config.toml
num_hidden_layers = 12
hidden_size = 128
num_attention_heads = 2
num_key_value_heads = 1
head_dim = 64
intermediate_size = 320
vocab_size = 19644
hidden_act = "swiglu"
norm = "rmsnorm"
norm_place = "pre"
norm_eps = 1e-05
positions = "rope"
rope_theta = 10000.0
rope_fraction = 1.0
qk_norm = true
attn_scale = 0.125
bias = "none"
tie_word_embeddings = false
parallel_block = false
init = "uniform"
init_std_qkv = 0.047
init_std_o = 0.047
init_std_up = 0.047
init_std_down = 0.0297
optimizer = "adamw"
learning_rate = 0.00549
lr_mult_qkv = 0.4
beta1 = 0.95
beta2 = 0.95
lr_head = 0.00744
max_grad_norm = 2.0
warmup_steps = 374
schedule = "wsd"
decay_fraction = 1.0
decay_shape = "linear"
final_lr_fraction = 0.0
batch_tokens = 65536
max_seq_len = 256
doc_mask = true
train_tokens = 252800000
max_steps = 3858
dataset = "wikipedia_en"
Each number is 128 + 32 x the weight over its row's rms, rounded and kept within 0 to 255. Layers, rows and columns count from 0. Numbers have three digits each. The size before them is the row's rms in percent of the matrix's.

# down: layer 4 MLP down (transposed), 320x128, rms 0.124, rows 210-223, columns 64-127
# gate: layer 4 MLP gate, 320x128, rms 0.151, rows 211-223, columns 64-127
# up: layer 4 MLP up, 320x128, rms 0.122, rows 211-223, columns 64-127
down210 104:110105126091136068113093075130115096062108152154128100138158121124173121126058144187097113129171120076150135065128130086138148133192193165126122173132112167127144074095121110137086097151071182
gate211 099:153085159090099116152171150147135189145158104083150151178141109085102040164113142125201130110111045166129060150132132103130134168144128088137066141154152109069111136127079106115125176122149130
up211 106:139058116159146122105101125182086112085098145168123141115026167113086184124148163140188119164088102059168140106086162138109121117161106081127133122124161127099124181092116095148133126170171119
down211 103:183191092188130169131058097089197138135115141123126177110116138154059130113158171097102073115168199149106108132138124119121132128127144156149141086037086186143135091144109144133157097151106153
gate212 098:097097138131124209127154141101155135154178109074155185062099173135123166106126097126144088176149155077187116126163126149126144105105112126149130205061118081057169143124166105106088144163163169
up212 098:059089180194116189137141140171195149166132033104127107116136166130115198142138093097139161104146092099153186165135139143096145128087129088166066158119179087095179176145097059109150115125133141
down212 103:161102080162111127127174142129115159128109101134157150170144092159133092087077143188187158094067094101070110100109124131127164174153076123125191103137137153191115051082099180123094133141109140
gate213 094:104077235130158097138148136151151114126136108036203149171137061169152146156114142082123089138170101161108106174107048078142114102145093118100154190138077122110144097080169143114097141120131128
up213 096:149157141144156095140088199081176135165147093115147058145146135190139175140170112092109174115111159100098106100186121151074139165151188154122064125109091079065116104103089133147157116099145105
down213 101:120098074097156145190177117126134150091153125154132115148166147066194131150149119101159135122086131153176126195126160199112163106157139101158131127155111161149208108152095114104144104182074124
gate214 095:075121143185134148086089056115126123085095151123150119109141106160142106092095151189147161105068139117135062153144093185156147114156113083121157128139160111103151196188096131137163128120125070
up214 091:179141095104100139110128157070115109155140090089142146090045119091066096173071189113096132046129097147119126103174121039170142153113144139124158153091143143126109076152116183114102160148127184
down214 100:131130149147173190088159142088085123152142136106160124119108114157172118112144116084135148158154180140128159159123167072120134083138142129144146142194104077117097091102118112129153083171165123
gate215 112:090165131147052137138105100063144124081153122055072147056112147117086094106050121112093130097092124123156088166129188137141146121135107137097172118116142090136131147119147116149090100139144124
up215 108:127105156114136139144122139104140115157128137132147123166068135107121074055094124157065169141168136137111105161149147173145119177100129118074124131142112150210088119141063083120129141079129122
down215 103:135051081130191084074171104128122177118149124143126079116197130105126086145130125173157107118110113081094155137169188124177152158138087121091092167119164125119057169144137174155092180126178122
gate216 092:183114165150079149166106110108117128158096039125154090170141122135090159113115115071181095164072133130115140143103140132139132187127133125171118190082057121133132133090184151153118096155137170
up216 100:133088095187117112148099152089176149100096130099080146155169141138155117030120101094106126077107150068121081124111114074099143133147132112139131101146129137138171151153123160116123108119151099
down216 097:151191138058094098124155152161165162133079137139090072126148176132104159132139085128118059123150164080142145135141081141104117080164125118150099138122195159135139120145134151090125179096073138
gate217 098:156140132095170106130171124131087201098218064127106109125128099100170124105125143097156065176107093130106139132120125158177143176127129161124127180144099041135062158115111126091107125094145139
up217 099:145143126112118124149082085152107152167160137116167155093085113192114155171130135105152146147117095085169145052148077134106148128142130135117139200084135157153192117091066124128153158187109162
down217 100:100124125173147081097122079068122129072109140087162112070103129133122089142155154097131158064126142113094172102166138108114134123155176151129119094153175124181165129094126194100130108185015139
gate218 109:088125124116122147147154111161165135105149098129135099114154078109123107091150163079190092166127118175149104128109142140150104127088077123093085081114153105150035148139127136065144149069154093
up218 101:137100158111133090096165142135093169108154101136107124126124166132138109118072144080192091132124167158143093117101122138105116123170115081103131099170120088107147111084132127159167152071183121
down218 107:114162105152140095184083138116088166092112116124124171117151089120147107133110154155163140131091091142125158212097166140193095172136082127094102078100149111135130169168134119152118216043138110
gate219 111:146127126138083144173165099202140099083143122167108139148092153106164102153106062156141114105112107123134128154094125136123154121044158103114046174124137108120095139173116088115105122114086141
up219 101:122160145147095162134072155156141142103127138059089152171106145148123050156120125085167105119146142155156123124153059093085134208137091138126122168126155163169108165120124086108142154098137142
down219 100:137095121091124093087151112096096170124083114085150145142136159097167128098115111072117166145156112155125141157150097134085015151144107090119185134119128118166105117075174142093114233111080155
gate220 115:075098160118146114163154192106168129156136086104094110061126135178157109122118096077182098112124118199150100153128089126139184113145142128175123118104125165110067128117119049121123100108108104
up220 103:145154132115150135179136091179123163146081126115103168113110155124173109102151100116118122144135105129112127167190061170135138095079124139175107123105126185166096165118133138169146152189146119
down220 100:066116141114088111101142112155112159078108080103145103184129211128139117114093156088139127140141103107149113096110071145185209113071085127077087132145103091144094133144147134115160112122085166
gate221 103:142152164139112131132146141130149123081152114141080093159154104119112166126052138165150093140157154097108100120172125118190130142089120132167111130160107155158080152143146099164103200099101148
up221 104:103141093135162130122175163172109125121115200178155141191138114173101062162165146124109086207148114131152148095090188138097128110096120135150158129148172162131138157147116131128193155129098142
down221 104:089216162152154075100189180115118147074152119125114124107079164182149118156136124135118203155114157131104121093084140124076055137162158106135165119110121120114161160115078139141149150143008118
gate222 092:195116075106126133136037103176087108128092090133134093154117115158111180135122140158143074100120132131134091117141103162115159126117132080106115115135070144110111111109147025127201143149089124
up222 098:176192112104093067119151164162164122062119101140063123138108122148168151108136173156137117091139121154099190184092087085116119145116164141135143161128126139150123138108112110133112157131037116
down222 099:113072046167159194166127092074110134149145093138092113061138139173139096119108090117126132112100129157152116156078100134087142171174099097134144123139140104141141175148145094135204131152180107
gate223 094:170106227132056126152090101077096130121133101104182183156095123118069093071105117123154145138104143127152126170130110153123138097126156137099138153156145080058122151146145106121125079122162107
up223 091:129167145118129150164138123098120112106125076101151103181099159153124140099141073130095103123090126095151187119115134066091118129125139154133203130114097124145155138131117142178173096119117085
down223 096:114108138107156206144142166077070120139159136117152133127156129175115133159199086097111121082152143136109169108106088123056146159139114118153150121148083137124180122093178159150124035128103094